Each number is 200 + 30 x the weight over its row's rms, rounded and kept within 0 to 999. Layers, rows and columns count from 0. The size before them is the row's rms in percent of the matrix's.

# layer 5 MLP up, 576x96, rms 0.18, rows 407-551, columns 48-95
107,204,204,238,179,170,214,187,204,186,145,220,220,199,208,197,175,223,228,227,192,212,224,189,178,216,189,214,227,213,259,196,200,189,184,254,200,210,180,193,203,244,241,207,160,171,199,182,257
098,228,199,215,223,171,196,223,149,170,148,184,143,176,225,202,204,184,213,176,200,224,210,222,222,191,224,210,154,196,258,190,231,138,144,222,197,195,180,191,194,170,257,224,266,186,205,212,198
100,168,230,223,128,222,203,165,214,217,188,192,195,205,213,144,208,170,205,160,190,227,194,228,171,234,198,191,170,206,214,164,174,197,243,177,194,241,191,169,217,214,216,189,216,207,158,236,235
085,249,182,230,160,198,201,242,200,138,223,203,195,229,151,214,197,194,181,163,179,182,163,242,193,175,227,154,206,170,185,213,184,232,197,231,199,178,210,206,187,188,264,230,185,195,228,183,226
089,197,192,171,193,151,211,157,160,204,216,204,189,257,183,180,197,140,176,225,228,202,251,274,175,220,196,206,213,179,151,191,167,198,188,217,216,178,146,171,182,127,229,212,245,214,232,216,171
092,165,204,260,217,151,209,236,268,182,197,224,135,221,188,190,262,205,212,216,204,213,187,200,218,198,241,123,199,220,167,181,194,247,270,200,213,206,176,194,173,196,194,172,203,191,177,177,166
102,186,180,259,151,211,194,199,182,169,203,194,204,209,202,193,220,166,244,192,193,177,211,166,194,202,196,227,193,242,173,154,216,174,209,196,163,106,258,129,144,249,211,208,190,206,240,256,238
114,202,96,175,166,205,256,205,228,222,200,153,250,215,198,228,194,208,165,218,179,236,141,209,201,227,231,240,207,234,202,218,212,213,193,235,250,207,184,176,198,157,177,210,209,169,208,169,213
095,215,201,207,182,157,234,206,169,202,219,191,215,141,221,186,203,185,172,193,200,168,211,182,252,165,250,198,163,215,212,222,276,249,194,207,205,251,186,187,239,188,235,207,217,207,185,235,184
091,234,224,221,196,197,217,180,204,222,125,193,260,181,212,227,221,272,190,205,178,198,194,179,206,201,202,168,194,197,209,245,243,184,198,209,201,167,211,156,185,220,159,137,211,206,285,219,215
102,236,163,241,183,172,201,197,175,238,181,201,223,180,193,170,181,143,229,212,199,155,235,182,217,210,175,225,200,202,165,236,218,185,206,258,264,161,231,167,212,272,180,231,208,200,185,240,194
092,235,180,225,177,235,291,175,218,194,220,179,233,154,228,178,199,199,214,237,193,263,245,168,208,200,220,161,167,208,186,195,154,179,239,203,150,167,176,223,164,205,214,227,150,283,197,181,174
095,272,233,202,158,189,189,215,165,203,176,177,206,189,222,186,235,199,224,257,247,188,190,216,193,213,258,190,157,216,232,166,205,205,198,212,211,210,222,206,223,255,205,226,223,224,171,197,250
101,229,222,214,190,192,225,194,183,199,195,221,206,213,254,196,179,183,209,231,244,196,207,215,154,178,186,180,190,212,213,168,182,237,230,212,233,214,245,183,221,176,237,161,215,109,229,213,202
104,184,191,204,163,179,174,189,190,252,184,162,150,210,212,188,213,221,210,218,221,218,192,223,245,197,195,231,242,172,164,156,172,237,220,187,210,232,215,196,208,238,117,194,266,209,159,174,170
091,203,222,177,195,277,201,238,190,171,157,224,163,225,187,182,230,214,218,212,203,166,178,219,235,178,208,250,199,229,193,167,167,202,256,153,201,213,227,161,185,209,184,217,189,185,215,236,186
078,201,274,227,226,199,194,197,163,191,192,213,184,190,196,172,200,176,216,206,271,240,235,232,219,216,203,178,148,224,215,134,230,175,171,189,163,227,208,238,228,205,219,208,237,252,200,213,178
092,206,219,191,236,187,242,199,266,164,189,185,217,209,244,231,201,194,186,202,209,215,216,257,198,196,161,220,161,271,195,204,137,217,165,199,173,242,216,208,183,171,216,257,194,232,251,206,213
101,183,235,125,214,206,192,201,218,189,189,191,208,210,231,197,195,225,210,235,187,203,196,232,170,179,201,166,158,127,209,163,167,170,169,233,187,205,179,216,189,197,196,193,175,202,286,296,171
097,173,126,231,276,175,192,179,225,145,215,257,202,219,174,192,172,271,225,195,210,208,219,221,206,202,184,184,176,159,208,183,190,190,210,209,192,236,171,165,197,205,203,209,245,240,202,237,216
092,213,194,214,218,193,178,223,185,195,196,170,175,237,254,149,220,233,247,211,209,208,203,187,227,193,234,187,221,197,165,216,157,174,193,187,183,213,165,186,173,198,283,138,212,153,197,153,219
087,174,209,239,236,207,168,225,187,99,196,192,222,213,211,248,212,214,193,171,231,177,170,164,196,208,273,199,251,192,216,180,173,218,117,179,192,175,206,259,174,192,233,216,228,215,214,209,141
107,207,245,182,190,203,209,177,203,157,176,180,171,232,209,167,194,186,105,191,214,173,224,187,172,219,149,186,183,220,200,227,169,242,125,193,176,130,196,168,181,260,226,173,223,218,195,206,237
117,188,246,167,175,223,136,247,226,207,180,199,214,217,223,194,193,216,156,230,207,212,194,183,212,228,192,216,234,160,226,216,198,168,186,173,141,241,262,207,205,176,225,206,227,122,168,223,229
096,224,185,198,211,227,164,164,219,234,129,131,160,287,190,225,220,170,208,240,234,197,171,188,204,238,187,245,218,232,180,205,151,224,185,199,168,198,270,199,211,233,216,226,199,148,242,180,229
101,225,213,209,129,214,221,187,182,195,221,193,243,238,214,193,234,203,226,209,167,202,172,207,177,257,220,184,207,235,166,190,238,252,254,198,212,223,180,209,216,221,184,240,183,172,198,207,200
083,225,187,178,190,202,204,155,140,210,211,228,195,163,222,234,226,197,183,206,161,250,228,208,197,237,188,214,176,191,212,276,194,202,225,203,220,185,177,182,177,242,239,237,194,179,245,215,199
101,134,207,201,168,163,205,192,166,186,234,226,149,208,266,208,198,167,176,210,226,192,243,194,238,201,202,168,166,206,211,234,183,196,219,181,215,199,162,184,200,236,275,213,218,210,155,166,194
096,171,193,169,228,240,257,166,210,241,183,192,170,260,194,209,203,262,164,225,209,179,207,236,242,200,207,177,160,186,207,175,136,196,294,191,136,213,188,166,182,173,172,214,196,205,170,154,209
102,192,204,189,201,191,160,197,180,179,155,181,238,189,187,226,202,211,184,176,214,192,218,218,168,243,169,149,176,152,234,202,147,228,155,207,202,228,171,146,164,221,248,200,208,209,242,218,198
091,185,174,236,158,245,177,119,187,174,167,214,215,242,188,181,163,230,208,209,192,224,188,252,207,236,227,169,210,185,154,188,185,156,196,202,196,201,194,235,251,180,167,189,222,179,251,198,190
107,203,220,217,166,171,249,196,153,203,167,224,209,188,196,183,183,193,202,167,177,248,240,179,208,264,207,184,194,229,260,234,214,218,243,205,216,216,187,151,214,192,193,230,176,156,177,171,212
096,193,196,199,224,205,232,201,251,141,161,167,216,172,196,215,147,208,248,203,166,192,254,214,236,213,169,224,140,238,187,228,182,185,222,253,168,203,196,214,248,198,172,188,244,190,225,214,192
098,199,167,243,146,214,210,184,220,221,183,226,193,212,261,219,169,159,173,177,190,230,204,197,162,237,208,218,200,212,209,223,254,231,227,181,132,193,183,167,186,229,172,211,202,211,132,174,207
102,236,193,183,192,215,233,214,233,192,198,161,206,199,164,226,204,224,181,192,223,206,208,215,200,171,189,216,221,141,171,223,268,208,167,215,182,193,166,166,215,174,160,182,239,203,194,162,225
096,254,213,167,194,172,237,157,225,188,203,200,260,166,235,211,205,145,141,190,189,211,247,175,243,217,201,220,254,195,164,201,176,222,155,241,210,212,239,168,189,229,226,209,202,261,291,220,189
106,211,176,260,197,216,204,181,137,171,210,246,204,165,191,140,179,201,201,160,239,214,213,167,231,191,187,228,174,221,229,195,198,222,264,242,181,187,280,142,199,222,251,213,230,204,193,219,232
087,152,182,181,201,258,159,237,236,190,183,230,241,136,219,189,210,189,161,180,202,202,174,237,223,246,238,209,167,170,230,207,228,204,238,192,183,198,192,228,219,267,171,223,208,201,205,187,236
106,194,179,197,182,205,200,248,263,178,141,189,224,219,203,184,207,174,214,194,183,149,213,223,179,174,192,257,212,194,196,210,192,254,185,220,119,203,208,160,184,228,166,191,204,180,185,172,184
106,245,205,256,210,208,218,205,178,138,229,197,190,175,230,162,176,206,166,233,203,183,219,100,176,213,191,153,226,182,236,219,193,240,290,232,206,190,191,194,185,198,208,196,198,243,187,192,209
102,175,121,227,248,189,188,224,175,171,208,208,154,192,244,220,137,278,205,159,216,183,190,221,220,227,277,210,148,274,219,166,193,193,181,179,237,156,171,231,210,214,240,187,207,219,182,188,214
094,215,148,206,233,182,154,196,186,196,254,185,211,217,215,205,186,141,202,224,304,181,177,130,176,210,159,237,192,196,197,154,185,217,254,124,205,224,176,174,164,238,214,235,205,184,185,161,191
090,210,171,225,223,180,194,196,166,217,233,195,234,217,141,189,174,178,177,186,201,225,162,175,157,200,222,229,148,252,222,246,219,221,158,175,195,190,192,221,250,203,216,182,223,216,167,200,145
093,198,177,194,137,202,222,167,163,133,181,199,179,218,151,182,210,194,242,170,197,161,221,214,209,188,249,190,217,161,222,176,206,165,223,226,229,149,231,213,163,220,199,203,210,159,205,200,174
090,170,163,212,207,215,176,165,246,219,177,192,185,255,153,186,155,209,167,229,217,151,228,217,251,200,254,194,256,175,278,141,189,215,188,203,229,224,164,197,162,189,235,187,210,209,239,161,185
103,176,216,203,226,188,171,156,227,161,204,160,233,213,182,184,221,189,150,147,196,227,253,174,221,160,221,207,204,176,206,220,186,149,214,225,197,226,210,185,187,229,128,156,179,225,216,181,245
104,197,201,225,255,207,237,144,184,171,226,196,217,155,220,203,165,222,178,154,196,200,237,198,176,190,186,219,201,216,126,223,241,250,193,167,201,220,184,215,210,199,217,210,200,319,246,178,171
113,166,253,204,142,215,165,208,234,176,169,162,195,273,167,227,178,196,238,166,170,202,203,181,236,175,202,216,211,232,275,190,185,219,191,233,158,207,211,219,254,245,219,178,196,164,231,218,177
093,182,199,195,162,231,226,191,213,226,196,211,210,172,233,225,136,154,243,181,216,187,192,216,204,184,220,218,175,224,171,244,223,192,199,170,239,185,192,139,214,210,155,245,262,237,205,218,219
120,175,169,206,203,221,216,231,215,162,140,221,222,181,215,218,163,205,197,214,214,237,202,231,245,240,184,243,191,228,143,252,177,182,159,142,163,137,167,218,207,169,140,189,221,175,177,203,159
117,199,274,201,164,193,181,173,218,232,227,187,206,198,255,193,222,150,240,202,182,193,188,140,174,246,209,182,160,186,205,185,137,190,207,200,153,151,262,197,183,218,187,231,158,213,232,210,208
096,171,152,191,170,172,207,192,166,217,201,165,247,261,197,172,219,224,159,182,194,196,231,189,227,266,213,205,199,193,193,171,236,201,208,201,183,216,234,188,130,225,144,265,181,262,212,222,176
108,224,244,152,151,183,217,266,154,183,145,171,238,159,200,214,188,170,209,233,139,209,197,210,202,242,206,194,243,178,241,194,211,185,203,272,224,184,138,173,245,224,211,209,216,177,219,251,221
098,203,235,177,254,182,213,198,189,165,199,241,208,212,193,190,224,241,209,191,199,206,165,205,248,171,192,219,197,222,178,197,185,221,195,247,209,238,193,199,230,202,215,222,209,202,172,208,118
098,192,202,213,154,202,175,233,236,199,225,179,191,287,207,191,170,136,195,239,182,202,202,191,260,233,206,175,222,169,212,233,223,205,201,216,188,188,223,221,175,209,234,234,179,185,273,239,170
113,154,199,180,219,232,198,230,239,238,181,207,228,195,196,193,210,227,199,202,181,218,195,230,204,145,255,191,189,196,250,208,234,199,188,195,186,163,196,148,181,164,186,193,147,252,221,221,184
096,229,235,227,218,207,210,215,185,260,198,164,194,183,224,126,219,169,191,215,238,164,228,185,180,220,169,187,216,184,157,181,171,193,208,120,188,216,219,231,204,199,173,226,261,200,202,189,241
112,194,186,271,217,244,193,191,184,193,169,118,162,191,183,193,168,222,205,223,213,214,199,225,193,204,164,233,223,210,202,220,167,237,194,172,215,238,216,219,218,213,210,190,223,214,271,202,225
104,192,184,223,160,239,280,205,150,194,120,183,204,236,213,186,244,190,232,163,168,198,199,180,258,164,180,189,253,170,191,191,179,183,163,216,206,226,205,246,140,227,233,205,217,202,225,241,228
102,207,222,219,232,227,232,214,204,249,173,236,173,222,138,174,206,240,152,174,185,235,270,195,247,259,159,219,214,196,264,159,202,221,150,175,193,235,194,195,190,221,217,160,257,204,191,203,197
111,220,196,254,243,237,185,136,246,182,187,156,232,256,185,189,160,191,189,192,180,237,159,208,179,191,233,201,203,189,167,196,167,197,157,162,203,184,196,176,205,165,216,231,174,215,203,205,214
094,153,204,201,211,205,187,234,229,192,212,226,240,252,178,196,148,194,203,146,211,184,185,219,186,213,254,186,216,211,207,155,182,290,182,206,257,156,127,192,238,200,146,197,191,228,198,211,157
122,237,203,168,176,180,143,223,215,146,245,187,186,241,222,149,224,195,190,226,176,190,199,199,191,233,149,168,176,190,186,184,211,247,167,205,209,177,220,182,242,273,232,186,203,238,198,233,180
113,140,199,206,171,156,180,174,224,191,201,218,204,150,218,257,161,149,252,233,226,145,193,157,213,225,204,194,212,185,178,221,187,221,184,187,193,181,188,210,222,149,197,199,215,231,281,192,241
103,206,169,200,169,166,211,183,210,254,223,227,228,200,226,198,251,204,199,250,207,191,177,145,187,265,217,149,187,201,184,165,188,167,265,200,178,203,154,184,200,178,205,228,185,198,234,233,166
113,241,175,186,150,193,240,206,246,174,193,185,211,226,219,222,222,181,181,203,184,243,215,161,166,231,258,201,217,172,223,196,188,210,152,198,203,207,197,177,177,180,222,167,192,237,218,274,219
096,213,166,200,182,185,158,245,172,156,227,217,215,219,225,190,244,258,180,133,175,222,153,195,185,183,203,153,155,148,240,151,193,188,194,219,150,197,193,199,215,150,211,167,197,157,224,194,190
081,210,204,185,199,201,196,157,224,258,243,191,267,214,222,198,212,252,211,181,197,212,259,180,211,206,217,191,155,180,191,241,267,242,179,206,158,215,155,249,186,155,178,237,217,204,215,162,215
093,171,210,268,184,136,220,127,207,179,158,214,229,182,173,230,193,178,193,181,206,186,212,202,247,240,216,195,198,186,191,198,213,213,224,218,249,231,155,224,219,212,163,184,204,216,174,145,249
112,209,229,262,231,201,136,282,220,173,150,160,218,197,231,250,175,191,207,196,216,232,210,227,139,174,177,183,235,230,192,158,201,225,191,183,216,145,180,182,226,190,190,202,215,166,150,233,207
106,201,155,170,224,233,197,221,230,175,227,197,211,204,169,207,227,170,188,205,293,275,204,208,167,202,147,185,204,158,184,201,228,163,162,230,163,209,187,147,220,181,236,233,226,184,199,197,204
092,169,145,248,180,260,153,208,200,190,182,217,244,179,255,186,195,208,213,214,189,223,257,153,213,217,186,224,192,182,187,240,236,183,188,236,254,241,182,200,203,228,205,205,226,194,184,223,215
123,168,197,234,169,235,203,235,190,184,180,167,212,168,280,177,256,216,226,243,151,249,228,192,217,288,217,218,174,180,130,224,215,206,189,185,186,211,161,192,212,216,186,205,248,186,205,235,144
079,250,160,244,210,245,224,230,185,203,192,215,226,232,214,190,193,207,261,233,219,251,157,192,214,185,267,174,217,181,232,202,199,196,226,209,247,200,178,238,170,247,153,219,172,190,223,211,216
111,234,216,160,240,239,221,149,232,214,188,250,241,210,162,209,212,166,198,192,177,202,195,201,233,170,165,198,185,135,207,178,141,211,201,157,174,164,233,191,205,224,214,170,216,138,208,196,193
098,233,165,146,226,243,238,246,184,213,194,189,190,157,228,188,205,218,202,186,229,222,189,213,189,201,213,221,211,161,214,142,193,207,200,125,162,188,186,172,206,192,197,272,198,208,147,197,206
106,201,194,156,250,221,130,240,222,134,201,256,188,211,216,158,146,191,179,247,204,207,188,214,158,173,195,200,157,180,207,235,147,216,221,224,173,170,176,223,197,211,187,242,194,225,191,196,245
097,189,240,177,213,158,164,224,151,191,195,172,176,226,162,162,199,150,212,235,219,212,180,203,271,217,229,192,185,185,246,217,215,266,215,189,139,175,147,204,212,200,230,228,216,194,163,223,191
089,158,216,235,180,199,235,180,266,201,246,201,220,224,185,137,187,212,236,166,195,225,245,292,186,232,226,208,148,213,228,156,198,223,178,160,185,200,181,183,207,200,228,108,220,196,187,225,195
094,252,177,186,232,193,248,176,185,195,252,193,143,251,225,194,223,261,158,185,211,212,228,164,145,166,152,237,253,218,225,235,199,199,206,153,268,208,217,212,195,198,185,196,249,204,203,231,166
103,204,188,242,214,159,123,228,167,180,197,202,230,219,209,178,252,167,187,208,215,210,216,222,135,183,250,178,218,155,275,168,234,225,189,170,204,188,138,168,200,165,221,183,184,238,199,200,202
113,206,177,213,260,171,177,178,195,219,183,131,183,195,173,184,224,224,156,172,273,234,209,201,202,231,216,221,200,201,210,249,232,197,220,180,200,166,179,174,151,183,201,171,161,185,167,213,165
095,142,231,200,202,224,198,152,253,203,156,209,264,248,144,201,188,147,211,206,207,247,189,211,228,228,227,200,217,204,208,182,264,249,192,192,224,214,195,215,222,159,202,208,214,223,256,231,222
094,220,150,270,214,199,175,225,191,149,278,229,169,195,203,193,201,244,194,190,198,188,192,156,195,215,203,211,191,188,245,169,115,217,210,225,154,170,147,251,195,207,240,139,165,195,226,191,201
115,215,151,233,176,229,219,219,229,172,234,221,244,179,184,249,205,176,204,257,165,198,186,179,192,261,163,149,211,173,188,217,220,194,190,205,184,157,153,212,178,209,226,206,193,130,182,219,134
110,189,219,231,207,140,157,231,175,165,244,232,178,179,218,212,214,112,189,230,199,199,213,188,169,228,154,232,135,169,169,261,186,224,194,194,183,175,220,201,200,211,212,239,217,216,189,228,248
097,184,229,236,224,206,209,192,169,185,193,205,176,200,219,190,195,221,197,167,163,247,237,192,160,214,166,171,256,161,212,222,210,185,216,265,194,192,215,149,138,199,228,204,259,226,229,250,165
096,265,217,241,221,176,216,215,199,202,253,268,218,179,195,149,158,202,197,188,239,184,173,225,204,167,193,156,232,200,135,198,226,230,175,220,218,216,224,205,240,211,211,191,218,208,244,197,146
097,204,215,191,185,192,217,224,166,194,238,169,187,210,213,128,243,168,168,204,220,228,164,207,200,192,145,249,206,201,225,193,211,218,210,187,242,216,277,195,217,193,145,202,180,184,191,193,187
097,230,195,176,160,208,193,133,218,184,241,226,199,194,232,157,199,161,189,234,185,178,197,185,212,166,195,204,234,218,222,198,198,218,213,123,184,173,279,201,171,169,229,204,236,218,142,196,161
093,189,236,206,184,195,185,245,210,180,200,176,216,207,229,239,165,183,246,207,195,202,260,192,191,208,210,159,187,209,152,167,192,267,137,236,190,191,216,240,215,278,188,223,197,204,182,110,225
111,202,200,232,206,181,207,213,195,185,163,219,228,271,180,205,179,165,142,235,149,161,197,162,196,182,210,168,242,181,263,214,193,222,177,225,206,160,186,244,147,232,184,130,250,232,199,234,221
090,180,242,160,108,215,155,199,160,210,187,206,168,196,225,182,163,214,223,152,239,181,227,167,208,210,276,285,176,206,174,177,196,180,228,198,214,206,187,170,142,181,217,241,252,201,219,197,197
085,202,213,235,185,193,186,191,228,191,131,160,267,240,218,217,206,246,191,160,179,176,191,238,185,202,206,218,251,225,156,189,209,236,222,190,248,180,228,217,259,209,195,212,218,235,223,181,177
112,225,177,177,153,152,148,201,231,181,136,206,212,190,186,187,171,189,217,180,175,176,183,158,244,189,205,221,229,220,160,192,227,222,195,221,227,200,146,204,170,272,182,211,187,163,173,252,189
104,226,173,174,165,198,162,209,177,186,171,240,238,213,225,209,220,205,249,220,155,171,223,202,198,223,197,203,173,219,200,223,195,156,173,225,214,170,222,167,198,189,194,240,208,228,200,271,260
097,236,220,235,254,160,208,209,209,193,147,191,214,150,213,199,231,248,172,154,239,181,185,122,235,162,204,178,217,209,181,167,218,207,199,246,183,242,192,242,192,256,179,184,217,206,218,228,213
095,241,202,245,196,226,190,158,148,145,173,180,191,214,169,162,183,229,243,245,218,178,183,187,173,175,183,213,231,201,224,223,220,189,198,209,220,228,217,239,237,161,205,156,203,244,221,186,183
112,227,162,189,197,209,242,212,203,199,170,231,201,190,218,161,243,190,185,170,212,190,239,220,190,190,174,240,205,210,257,181,220,168,178,190,192,263,190,232,216,225,180,254,195,167,237,152,195
100,169,221,163,170,215,80,202,187,176,168,199,198,181,212,197,193,189,176,222,191,196,183,226,280,202,217,183,216,193,179,292,207,135,193,171,174,172,218,136,211,200,181,188,207,187,221,227,177
098,139,166,195,211,216,179,176,209,196,155,184,191,210,188,220,212,199,117,126,191,198,198,157,252,174,214,257,227,267,191,174,216,262,181,237,241,243,193,213,201,174,208,197,164,182,227,217,179
100,174,202,240,194,246,149,200,161,231,229,213,151,187,171,208,202,238,184,191,138,203,194,183,185,197,201,237,224,225,220,243,177,172,218,102,250,210,190,180,211,229,188,264,176,180,201,236,243
098,201,172,204,147,170,203,163,208,253,214,174,215,193,205,209,230,246,165,196,207,231,162,182,234,223,213,206,179,171,140,245,160,133,159,146,176,199,223,201,236,204,193,157,185,213,188,223,150
106,238,200,200,230,232,252,168,142,170,187,240,213,214,202,151,191,219,203,210,240,201,195,211,272,211,180,179,209,165,173,189,176,179,165,187,187,207,178,225,222,193,132,243,220,192,167,226,228
100,171,190,222,231,210,198,215,173,146,174,202,240,207,223,189,204,196,173,162,160,208,213,168,177,170,199,193,151,155,262,223,196,231,190,191,226,212,253,132,232,212,172,176,228,226,201,178,235
096,157,205,216,220,228,174,200,189,197,213,170,196,175,230,172,253,184,220,187,170,222,198,256,193,268,232,137,191,153,269,212,195,236,231,220,173,183,210,184,182,158,211,212,196,173,180,193,171
102,212,211,212,221,226,216,127,224,192,225,197,202,212,171,169,146,219,198,158,166,191,239,124,205,162,240,200,240,217,165,202,163,221,179,225,230,204,198,140,151,204,160,231,179,228,191,186,222
083,187,221,195,173,196,192,241,196,227,185,171,206,185,145,253,214,180,155,269,229,225,212,183,199,144,211,160,228,180,204,230,225,191,162,207,152,189,244,168,169,236,202,211,176,200,222,200,180
098,152,260,203,203,215,165,167,174,252,183,221,248,207,204,180,223,170,141,215,151,219,173,172,224,203,162,205,208,198,174,208,178,222,188,173,239,180,249,168,206,238,203,201,201,257,155,154,173
081,202,178,196,186,232,216,194,182,238,188,195,181,167,199,252,230,193,197,177,237,184,198,296,218,214,204,226,214,156,227,199,150,264,201,137,213,132,206,167,136,156,185,191,167,191,230,227,230
107,184,145,231,198,207,201,190,196,233,249,253,185,181,201,190,251,215,212,158,186,200,185,206,235,246,219,153,237,201,205,216,199,228,156,180,195,204,216,175,184,197,199,190,186,228,196,209,183
101,179,175,213,237,242,134,209,180,176,215,244,230,186,221,211,217,213,176,169,198,255,152,216,215,176,240,163,184,180,220,233,161,207,224,166,198,196,114,239,215,228,207,214,232,195,212,239,227
097,231,212,198,182,194,224,202,287,218,188,204,242,207,192,238,216,214,222,191,204,228,129,256,172,210,154,211,181,229,146,157,205,190,219,183,188,211,228,169,251,142,140,190,178,196,213,183,230
103,201,159,221,178,249,199,174,216,202,229,213,143,219,248,222,182,181,231,171,203,168,202,198,191,209,198,140,193,153,232,176,165,190,230,239,219,204,193,209,195,153,213,237,227,202,223,214,180
103,272,197,162,147,219,168,174,178,204,228,170,187,220,195,228,141,195,180,232,203,182,202,192,205,206,211,184,185,180,202,143,149,171,194,156,197,187,187,175,236,180,215,174,185,213,154,232,196
113,177,217,155,222,180,253,243,241,192,276,200,221,158,199,259,184,160,185,173,206,214,202,252,203,170,171,151,191,179,210,200,257,239,203,209,224,218,142,225,175,166,237,163,232,207,196,206,179
090,209,200,195,210,229,190,205,184,176,174,191,219,194,225,169,187,282,183,204,205,149,196,192,177,229,234,195,182,138,177,199,232,196,213,240,222,168,195,202,221,238,253,191,278,214,175,193,161
084,218,252,218,194,174,207,216,142,195,186,230,226,168,227,151,194,160,199,235,182,251,160,219,235,195,234,144,172,155,185,216,191,217,176,187,195,200,165,229,211,168,223,189,198,197,224,184,224
094,200,210,223,187,189,231,170,176,191,192,200,160,176,235,180,243,217,212,152,175,184,261,215,220,206,265,195,166,211,207,195,139,253,139,180,226,209,179,124,214,222,228,230,204,202,195,164,187
100,239,228,196,179,229,196,216,195,172,226,235,213,255,213,255,173,217,186,213,155,143,170,139,230,219,190,170,218,149,196,188,174,165,223,140,208,213,173,200,239,205,208,253,197,206,243,224,205
107,203,198,255,204,197,201,219,148,204,198,194,166,181,221,246,169,205,175,234,260,213,180,163,188,152,207,186,167,164,227,198,218,269,234,210,202,215,224,185,193,212,220,148,199,179,166,184,196
116,234,197,195,192,193,212,248,241,195,189,190,250,205,237,121,246,213,163,204,199,220,239,171,183,184,164,229,219,185,194,224,190,212,248,219,191,204,197,188,171,241,178,157,220,162,220,198,197
102,195,137,202,241,221,201,208,238,187,187,186,239,222,216,172,207,226,197,188,181,144,193,159,233,255,235,181,210,261,179,156,152,202,215,173,180,218,213,240,161,157,125,183,163,210,224,221,158
101,181,181,181,142,222,226,198,218,230,212,235,184,245,197,242,247,154,185,226,185,196,250,217,185,226,161,182,231,126,143,203,165,148,223,248,247,211,201,206,231,253,160,233,228,199,141,219,200
087,216,227,254,198,158,206,206,180,191,266,193,170,196,203,202,168,159,202,182,238,172,192,266,208,216,201,189,199,148,232,213,265,230,228,223,215,190,202,228,207,232,202,208,231,194,182,155,225
089,189,186,203,211,274,234,214,222,206,221,235,222,216,198,246,247,197,211,170,180,206,186,199,163,163,207,125,143,231,258,187,259,180,209,171,219,211,183,172,170,181,187,226,223,199,137,220,217
109,177,205,235,194,231,207,167,199,226,205,202,205,185,186,252,155,176,157,210,173,167,190,160,244,220,212,170,257,167,175,169,192,222,181,165,160,188,252,173,132,207,208,203,226,199,171,188,166
091,205,185,155,175,180,183,94,167,258,181,192,197,206,213,197,197,181,168,233,205,297,239,247,157,210,193,226,193,227,220,214,214,206,184,220,184,201,179,124,223,211,171,205,191,168,151,220,241
088,188,185,184,159,209,198,207,233,225,224,175,219,196,192,223,172,254,150,163,193,174,189,202,174,197,229,207,215,169,186,190,218,194,198,217,188,226,194,158,258,245,174,207,269,178,219,185,137
100,205,198,191,147,193,190,167,141,172,200,197,209,232,238,176,218,198,177,147,220,280,226,146,199,217,295,165,203,170,189,204,199,206,199,202,166,154,230,189,154,263,242,184,156,238,209,183,204
100,211,236,209,259,203,172,144,184,199,172,219,243,194,218,168,211,154,225,245,224,150,235,166,230,160,213,223,195,233,107,183,214,183,217,196,147,223,174,196,168,196,191,249,186,213,211,177,208
090,261,215,257,212,170,197,176,217,217,183,217,172,176,137,146,194,198,189,183,209,170,190,179,246,230,236,175,208,191,224,172,178,170,212,168,117,213,171,159,168,170,223,142,200,187,195,179,213
088,201,216,162,218,197,219,215,205,260,180,165,214,223,187,188,234,216,159,159,187,201,222,209,239,228,143,170,123,196,178,195,184,149,220,185,205,257,210,138,144,195,200,213,210,186,209,223,233
102,185,226,201,165,199,159,195,212,192,195,175,163,232,173,199,199,171,184,173,183,241,186,131,199,222,178,223,166,206,151,218,148,212,162,246,163,233,223,220,230,203,168,193,220,164,187,168,209
087,215,203,216,217,254,161,241,232,171,223,174,249,173,197,192,157,217,150,163,222,181,175,182,208,202,178,217,171,201,237,141,182,234,228,245,186,171,161,145,188,166,238,233,131,187,189,241,214
104,208,201,201,193,231,177,196,212,211,202,173,179,220,209,248,256,196,231,130,227,202,136,202,190,174,208,147,181,161,191,194,214,216,189,195,190,151,208,187,173,146,177,257,221,164,201,197,261
097,196,171,197,178,173,188,219,171,189,221,184,269,232,181,220,187,170,219,273,181,209,208,160,204,191,207,190,240,179,180,228,236,261,160,205,153,181,241,238,235,190,132,243,155,238,206,165,144
104,143,193,209,227,228,207,249,212,179,174,162,190,213,171,226,180,179,221,223,192,198,159,184,167,169,260,191,197,191,209,186,186,248,183,257,191,212,192,180,252,170,213,225,230,242,190,222,174
112,205,149,122,183,184,210,202,153,241,195,198,243,241,175,175,207,250,179,280,240,191,227,183,194,178,232,212,147,177,201,212,160,226,230,229,248,203,243,220,189,193,220,200,213,237,186,199,128
103,249,176,260,199,195,185,189,207,176,185,217,177,158,156,214,296,221,170,217,257,197,197,206,187,177,162,203,209,230,192,177,239,153,154,214,190,207,152,208,203,176,195,229,221,169,256,201,247
096,259,209,200,231,203,165,194,189,243,215,170,138,191,239,270,229,217,204,167,209,224,197,209,232,118,162,186,189,202,202,193,243,189,210,153,174,215,143,191,172,151,188,183,268,186,171,230,223
092,203,206,178,208,137,192,246,205,232,201,207,255,191,199,157,144,219,234,169,176,157,211,169,238,228,235,203,230,181,154,213,212,250,221,190,177,187,218,172,176,220,126,247,207,182,209,172,220
094,179,218,210,158,189,158,139,217,223,154,181,198,256,244,142,178,203,176,221,167,236,219,164,186,207,193,206,219,209,220,194,199,178,199,205,173,225,250,224,239,150,173,172,225,149,207,189,153
118,233,124,153,204,211,225,199,174,194,216,217,207,193,214,190,206,221,185,179,165,217,187,141,222,215,216,211,214,164,142,201,153,202,215,176,187,238,227,190,219,189,196,233,168,182,204,233,166
112,248,205,207,229,213,166,192,220,251,220,195,190,241,190,230,197,147,206,252,170,279,197,161,198,194,192,181,224,218,156,193,206,213,237,221,234,248,244,202,150,240,162,216,195,181,178,253,163